From a checkpoint of a small transformer trained on Wikipedia.
Architecture: RMSNorm before each block, rotary positions, biases, shifted keys, gated attention, value residuals, skips across layers, capped logits.
Training: a variant of Adam for these matrices, 7233 steps.
Each number is 128 + 24 x the weight over the matrix's rms, rounded and kept within 0 to 255. Layers, rows and columns count from 0. Numbers have three digits each.

# q: layer 5 attention query, 64x64, rms 0.184, rows 0-31, columns 0-63
# k: layer 5 attention key, 64x64, rms 0.174, rows 0-31, columns 0-63
# v: layer 5 attention value, 64x64, rms 0.182, rows 0-14, columns 0-63
# o: layer 5 attention output (transposed), 64x64, rms 0.183, rows 0-13, columns 0-63
q0:115115172133105145112151142151122130132110131124109151162154105171127118095113132150114125131140180133107114131148152165154125138155118154113102121143112090110139111123137176085148155137143136
k0:089167125114126079079142146130134159076159125053156142115116153133125118183196109129072115128150108135114189116132093117125154078097121142196131113166083132144109116155150162161153129121112152
q1:069047127112130167155146134106109073095124151095114145151134123179140107144110123111093071141117151068181147104126150103154155150124113093144104160170093112096137115085164141133143144118139083
k1:159133128184159093133090123150098077130165081116143114144150124127134156144108145113198090107198135097144106074108113146133157134140073119121151060108121110117183104107117115167167134150133122
q2:172175120161120123110122153164149129172129112133159103145137131118092140097118101152118170084153175221078106108112133153112100127180151114098154151126175185166148116125120144159107123121158166
k2:156093079072062174108139130126181168100148123139147137093153145127081140114119095134040160135078108158077168164139149134125082103157145122103095188177136191163073171090098139093131130134107104
q3:172109122126078132084131132178178174151171145175103084093127167091055104110106082143103160095161156158103149148129113156100063149203118131096150123161158153152152098056068094111134102127123154
k3:164124126091090159084112139137169170112143143164133133106152161132096163122135116135083156118114139164118182102115135134111065123141150158134095142173127185173092172095111160094174128163107163
q4:179136091116128111092077120131140031106131107122160079187118148099139164082120148141124190107124122119108134083144097099167158113109143107122118147106093112108138130157126125119147100120146127
k4:121113116134109103124182166145153092147115136128114079137109131102142119088131129156130098144158125143112138127100127126171117142111101135132100137101155133102108139135075148126140138091132094
q5:139146148156113138137125162165126094152083088114129118140159125138138142171113119098093114147107143116136160152123178164128126117142159102135108159142177189119156119135161105116146147124102144
k5:121120146100126076164152115109161154106146168102112144133116148172115143160147102084148112127111118096129143131108121124121196127134171138193142141155057136111104126156210156127112125135095147
q6:173191113132110102096146114157182202154117131142117119102119138136094116102109112133156170109193127153060088108188112126108096132126114141124156114131131108128112120131082116115062125145141132
k6:127110117116088148119128105146138137113165122124137124117133120134135112130147125131112122105127166120103167125123126133094097157132134143130099111113127172145113146114097140124151118144116126
q7:187181085201086127137103151171174115123135102155147138162107115102116164098114166144131175080118074184092123144180155161120162153140161124115144121126186161146140112187093118090102162163114141
k7:102123093151139133130132120124077104139112120135139142136130083186225123088132113148150125167151114099125123106125142105150132115153130123122087108129111128137153131099128130154123114105119091
q8:134107140104139118114155129150113150147158137119059127125128155129125097127148087112123104131117182078089140165129128150085111166098109161151143111097123139124148089095132124161133085129121124
k8:143171196105161107080128106117123158113141125144140147121089151092098143157120161135157116137133161169146118134111114148131159107109167165146150134154126115121089128183165090112147131129133153
q9:137142127173121120131146117149126145115164093160118182159110133146127152078146145134193115097116135133148095096116130154099132157099132119135109137069136134158088114154121168121103150130181176
k9:123133131122133143115100097182128154132177096179156128165062099116121134135105081152151172168131149152130119194165110113135149150148131091108124154121118100106131101103124149136138094105132107
q10:147132124166121137139178083162133126096122104177101170150112139139138141090121080107156135109130112097169155103120187158134125122128147136117116157191122071112130137115118096114113163113142131
k10:110119118103124128078079108128124102121108124117129109154083104156178177147136130179148179102136147125128186095119093104110145143132167111149125112127151139106127108121083138096179109132109120
q11:092104133118120128121139123146107143135138136128113104132117138125122092157159118150141107160120179150122106149129125153118100157097125137104140110113157131117087125125122183137155107140149108
k11:124104186132147123107131124150151137150139133128126143137113138091091120136097153129134132146094145135124134151127103149166171128106144118099145143114137078092136136175151100148115129163139156
q12:174115092095143108130105087111118126065161135128135100125112159105136133118177137048097124118138143125129146141126169150085120107120145083156112116130140183168139139174084111109131125139162148
k12:130143120148149102105129155106128143134056125140145129130106146155105118078124124142149157118118091173208097133144111109160109114127113160056152161167129085110126153083117141120153142075130108
q13:126147133057167119108117169123130138109148152116092078089134140117117096121124146138094135130117148141103165132122126143144106135114116110165115119155127130119136125129150098158122091117107137
k13:179178122116135092125169145098109161127106161089135111111127171133123105140137149098092129125106117107138114115103137140112108102111125173091169081136131139100114150138140134125139142100149148
q14:129150108137128111105139108113117129103135111120159140156114137117110139124178115116138116155130092162138126124139117139100121126103139114125125118103162160162076136156099146153090123129188152
k14:100093141123134167117127125180139155163126134138142128142095130107073086147125125141126150098107124164150104138158138117134146126125113130089141164125103086104146119101119123143108125105134080
q15:138146110133112148154101142136139094113115127094131129082120116108132143122162146125111136096130078121120105121153130106162164105149145146135126128108099161132139141135098121111133116136120113
k15:127119107144126156152126134116113134133123125152151155124157105127144137097143112094122115109161094122151146110142127104133111113184093125154105102127100157143134150082142153129102119107117126
q16:151077120132117149168167121138134111092139092143117155137073146147139143141101146135142143134108165113141120125121145138130185118123103120118139127151134142129139159147144142094137145126175138
k16:144135114135125128114114118147111121131112087136114144123110108168146140099069133172142130126130131161100135148123092104175120143160152131122121165114147133101155110137155149103151095118097176
q17:119113080134135129115197104109106131150121155129140110142142145153122115130107089113107112131114187110140136126127168161106117147122122109087166152166125143102144147122131141154145139115149122
k17:122118137115116109083115132121153132127112131092132099101092114114105128134106176159132117140107140163092164128126132140136119132107127135112131159166125128134102148201132099115159134157111118
q18:100072138088139130119153133125114128144143123117149107112124150135119078151138124128123106181103188139115097150131120133122110138113124134098146103134138138134125160127128139140139099123156115
k18:135126183141147136147133126130139134136109131125109124122121145104096111160103171142135121103090124154128124156133116157149147122109122125098141189116140090091127137189168112137132128162128171
q19:117106157146128093125104102138122101160186138154141146168158120104150148107101119103102125097112164141169137144101161119099090109101116108125140101185102111152154113097106102095152173171102158
k19:137182097145130102123084149092138051111107130141104107131113141165153129115139088125143196150164127120132129158118130160119132106072161124114135138179096116145129114133118161100161160191129121
q20:115100130156122136113172121143104170155130102132141151172125135144124107118105105121144116147091158135139131129144130136070102142119137134100131163142135111129093148144153138130097147115176146
k20:101094147114131146122110099194138121126137131119126104114109114110098107162107126182142130144092162150120131159138127129126140147102133111112150164139155112102117105168154106105173113150120121
q21:100172110109089180149126180123142121159095134049111118083100108129127137149127144141117133157115120120092106110155123104182166140143135113126133138122122146098142113113131132152162146147107083
k21:119137109148122139147115098096115154116142123107175174078181095094136154103144112104094089116170105104094152102125156092136118129154082121152102078090124155135145136131142113139084125160127160
q22:142099098124150099137155113110139094127127127123156110104114129150142145156114147136145148117094142125128116141099168178142134122108149122088136139158136132121150149139126125097132123143134140
k22:134130105127151106141123165096140106110084117129112106135103120162117127092117163121142144128110105129082158158119116157142131122147136109099135172111141123104138141152121136162125108109109139
q23:131121152120150094120120120145118146154119150127103107115174144129120073107156128101132105067130157104133138117122152139111112165157138156118129120116110118127140126115159156153099075108129139
k23:146128185103106125121124136121148142118136144128156097150116146131109141156122166136154096164102148114169127146134100149064121102133149103138132114177115137124074150157153112135162142104153140
q24:136124105086148085120100140144140089112160134140092087119121139113126137131159123162167137082116141135127128146089145148158119131079115152153171070081120128098153109118119067148137065131099154
k24:161180144132152104093140163088111161117128142157120120161089132159113146126104147055143165108120104144099136111105139160116142075145205146136122125127086111117124144138120125187130096113116114
q25:132110146131138133129125110119117115082127155115087132162098159116122155126128147124106115101109154137136158119150135108124149129142104099145100113121133171180134136135137157115098137088168135
k25:154133112113104137109136123163120130136109117132147128126113107142120118118106120137157128157130134133170103169107107078168105147153146175110111127139112134125123111090154127070141165101121130
q26:140104164124129121120119093113119136085161130135124159189107156130117143133121125134124092158101148151131167151139105121100113103114108081158103114113146181181110102142119109106114142112182144
k26:114130122126138153119147124176127129136120129139105127130093134148107104141116090162128153130129132171159089157101131114175120154108160186072136165127131081139125098100157135062141154108129119
q27:117116141122124101106077152130115139111159161144126064084171114105133117112150118112086097125118130116113132125127125153093069109154106106145129136099094173128155101112094103129163110151099117
k27:123143125130138127134149164115134144127130169160142124152134147118125139090174111096131126142140102140177141097113121144129087120091089174116122113190111122188104166146136154114169158145156134
q28:166099150127141151125099115135125165087127122150166154121160142098129123133108147111099149148100073114141148145162087107086131078141118128151140117149109109125144168130128080095113145111100116
k28:099117106135120147181176150136101104136107121157083108120158156172166106133144125122108130102130134150187103105133131116110111122090115189148156113135155126160135114120128152087146126109104131
q29:129091168123130114152106118124144099110146144132070106084091144122123111135159133173139114110107165116093090150096131147154163128108080155128124079105131156135123111103120139098166075145124116
k29:166159173127155146105130136124131141129140111152120156176099127147132126085091146100162108123128120143135153169088090150200143116146186140148106125103118103113125153134174176134110113121132208
q30:108149157095154096114125160105138145128151143119087092103126155128102104100146113136106094149109171122079152135127096127123092134114087132146111132124126145140102091126148126171124089140142127
k30:161165157120156145103163111135138199130160154078144116114113161098098077163134133108131109119107119142148121134088133160128116123097115153107150116122120118120098126149157141110125152124182144
q31:114109181090114144117126137128118134184100140109158109139128130113135101139095140105105124172124179150096158154127118084133138139159128131111127120155125128136168149116185095139154100098130078
k31:130123155144098117132135086107124094112105155112101141078192111112111131162142138166115064116088112135119098131086147122131095103108150117141130140111161147128119132157158098109149152179150157
v0:115126111112151137130164117122108094149073100117194032078117159143139102083130148090120139089170116134096148123072132135136151111144086170144119141121108156103117144140121169110129122114090139
o0:134086139125159117110160152118155140141155134116143144112113157136110125154137119082128147132132138114136156128082106108133104124102165131142138111134102119163120139150162124112096128107115115
v1:168107105112099127126068095093118108192133109141161158090137140126120109117147104128132161093144139092116116106161162067103113137150129073114154158125138186168140132098049129165118107105122127
o1:142158175167141155120110134102101095106128113098119122153109144098100114116147137105147167128144160156149112090152124124146161175134139110150146120154121131133159171094120144095104121148141068
v2:132149124127137124156140103155134147138170159133110125131153106143122138088160116117128127110116101178152163113117110124103107106146168183140093143124125148157126136106154102120138143085153141
o2:130162100133103136094138145138132118116079126144138122153118118160142168122096133145151135125138137158180140172147146112128100140088167156101174103129139081085101090154082122135075128130146099
v3:138102118145124140183150098097140109135106133120166169121093117131127115110158115084126148087135107137141138130087130130108119056142127106104141125102170151152137166122127120128138086099141113
o3:161144118148126098108087165161111073109145106115139088113140113150109134056124093105082125150110130211143153119128124070142147150095095074143151116144089118086108092123115155203137122098111156
v4:100116105132117125110075131120127094166127119165145135111153136148113148133177106119123143134144140151108114147113133120137109085162145114121144127132091138162129143115136149163076138125135158
o4:131113121121141112108193124094145122111141147114124116172122125170084146092080139100158110131108134135131136119149115129137174145098177140115153156149131150116147148110142140115108141106133124
v5:150114132126146190177164128131138095089109173119120118212081138113130102093141140134104129110127184126123151179155126136135140154104127122105143134124147136126098112135110122094105122142161144
o5:092187097132146069123116091155137153152135131148122128105152147124129152113140117104104147098156112159155120155130177088137113139136115127123117116114141110151094102136111125140118140124109054
v6:144123137141116115061070102122132136123128095120137110071108113105139135151087133142128132168103160114091107104100136118138132182147121072130167120136135136153135101149125172139180140154098108
o6:109093192114134150081131129143120125130161105083137114142113141125144106138160098164152102132147118104147189122124097133128110137183105100149132122108140129167180125103174173120138107130127125
v7:155122123113125135119144113124139143120120128112145149143119146104103124116088136129109166094159103124157146155133113157112092099098110190116101113132139135133090146116123093094126052090170149
o7:099111105141109135165123141142151104086154105163105108107152123138144149123130087120179157119123112149120106114126117126131120122132163099140135147140059143114105123133109108107086129100117120
v8:123117146132104143183124181162125112109129138137149138148137147141122122131117126110137146107128091168121137131153143076136139139143140065123111085105127126113121123095110108116071147130145134
o8:131161113128163147144105101122101089117100142136151154124141118121105147108114093105100137119143073100148076117116181126096144115108136124129095113207132105127114147113078133131137169107138149
v9:110133142146129084142134183133120139107117116118136178154155117123138138109134148099120161157124099168137111137181108131166135078148155109103117105146161122129155127131195101128130133148125096
o9:168088096151110135180161125138094146142148156135159137123154122123115170102114110113130164146108106083150097151150086163113101121103159135119087122135110127096115125117121123089147123115123174
v10:104151144127134156102131155190115097141151144114094124117122121147144128116131147111122149158099119129155166134121126127157144163113109086116148137075108141083117112131117108122097085119152154
o10:157135161115171160145091098143148115130123096130108137145150099148144150134128089136075150136133121144123095129183161138128109102124107116118122145123149152110109135136157130131127133124175099
v11:129126118146120114089114166173119141121157097131109098110179135108133135161092153114132119137116109195115143118140089134146133129137165130138080139157127117107148134105181145125118194128127126
o11:124111120102123153098135118108122180132105146153102165138132127157129176147109130117137093112115142071138125097097143147110066109137156157161111157117130117151188105150087170136131118099156161
v12:146115120105133193131147130116119118149125075121139109121097150147108097067135102135119153124166173120103156153132136109118117131124088102139153180119110154134083122132049162108103090121104176
o12:121132149120168122127151108135154122120109139089087140135128170143108082128122119095098187158132179158167115172130121111113110130146154104116120098118145139126150160115146120140107153129116056
v13:106130138151123132193144143125126132097120116178150150205114119139127136134117134118137108106132114155135118113160150114128146142133189122132089111149138113133141128110144108117118185094135094
o13:113211147132121141110137096115139157137096132143156155165203133133098121093129157133132140096145089119122140147124173126077152134136128143161103118184139086102120120132080110184093146120085165
v14:099127132127115123138140143113110116109068171126117114111147107151150133114168129115123095144126113120113112115144166115140146084139176139172134138117137123087143129121130125135138170105066110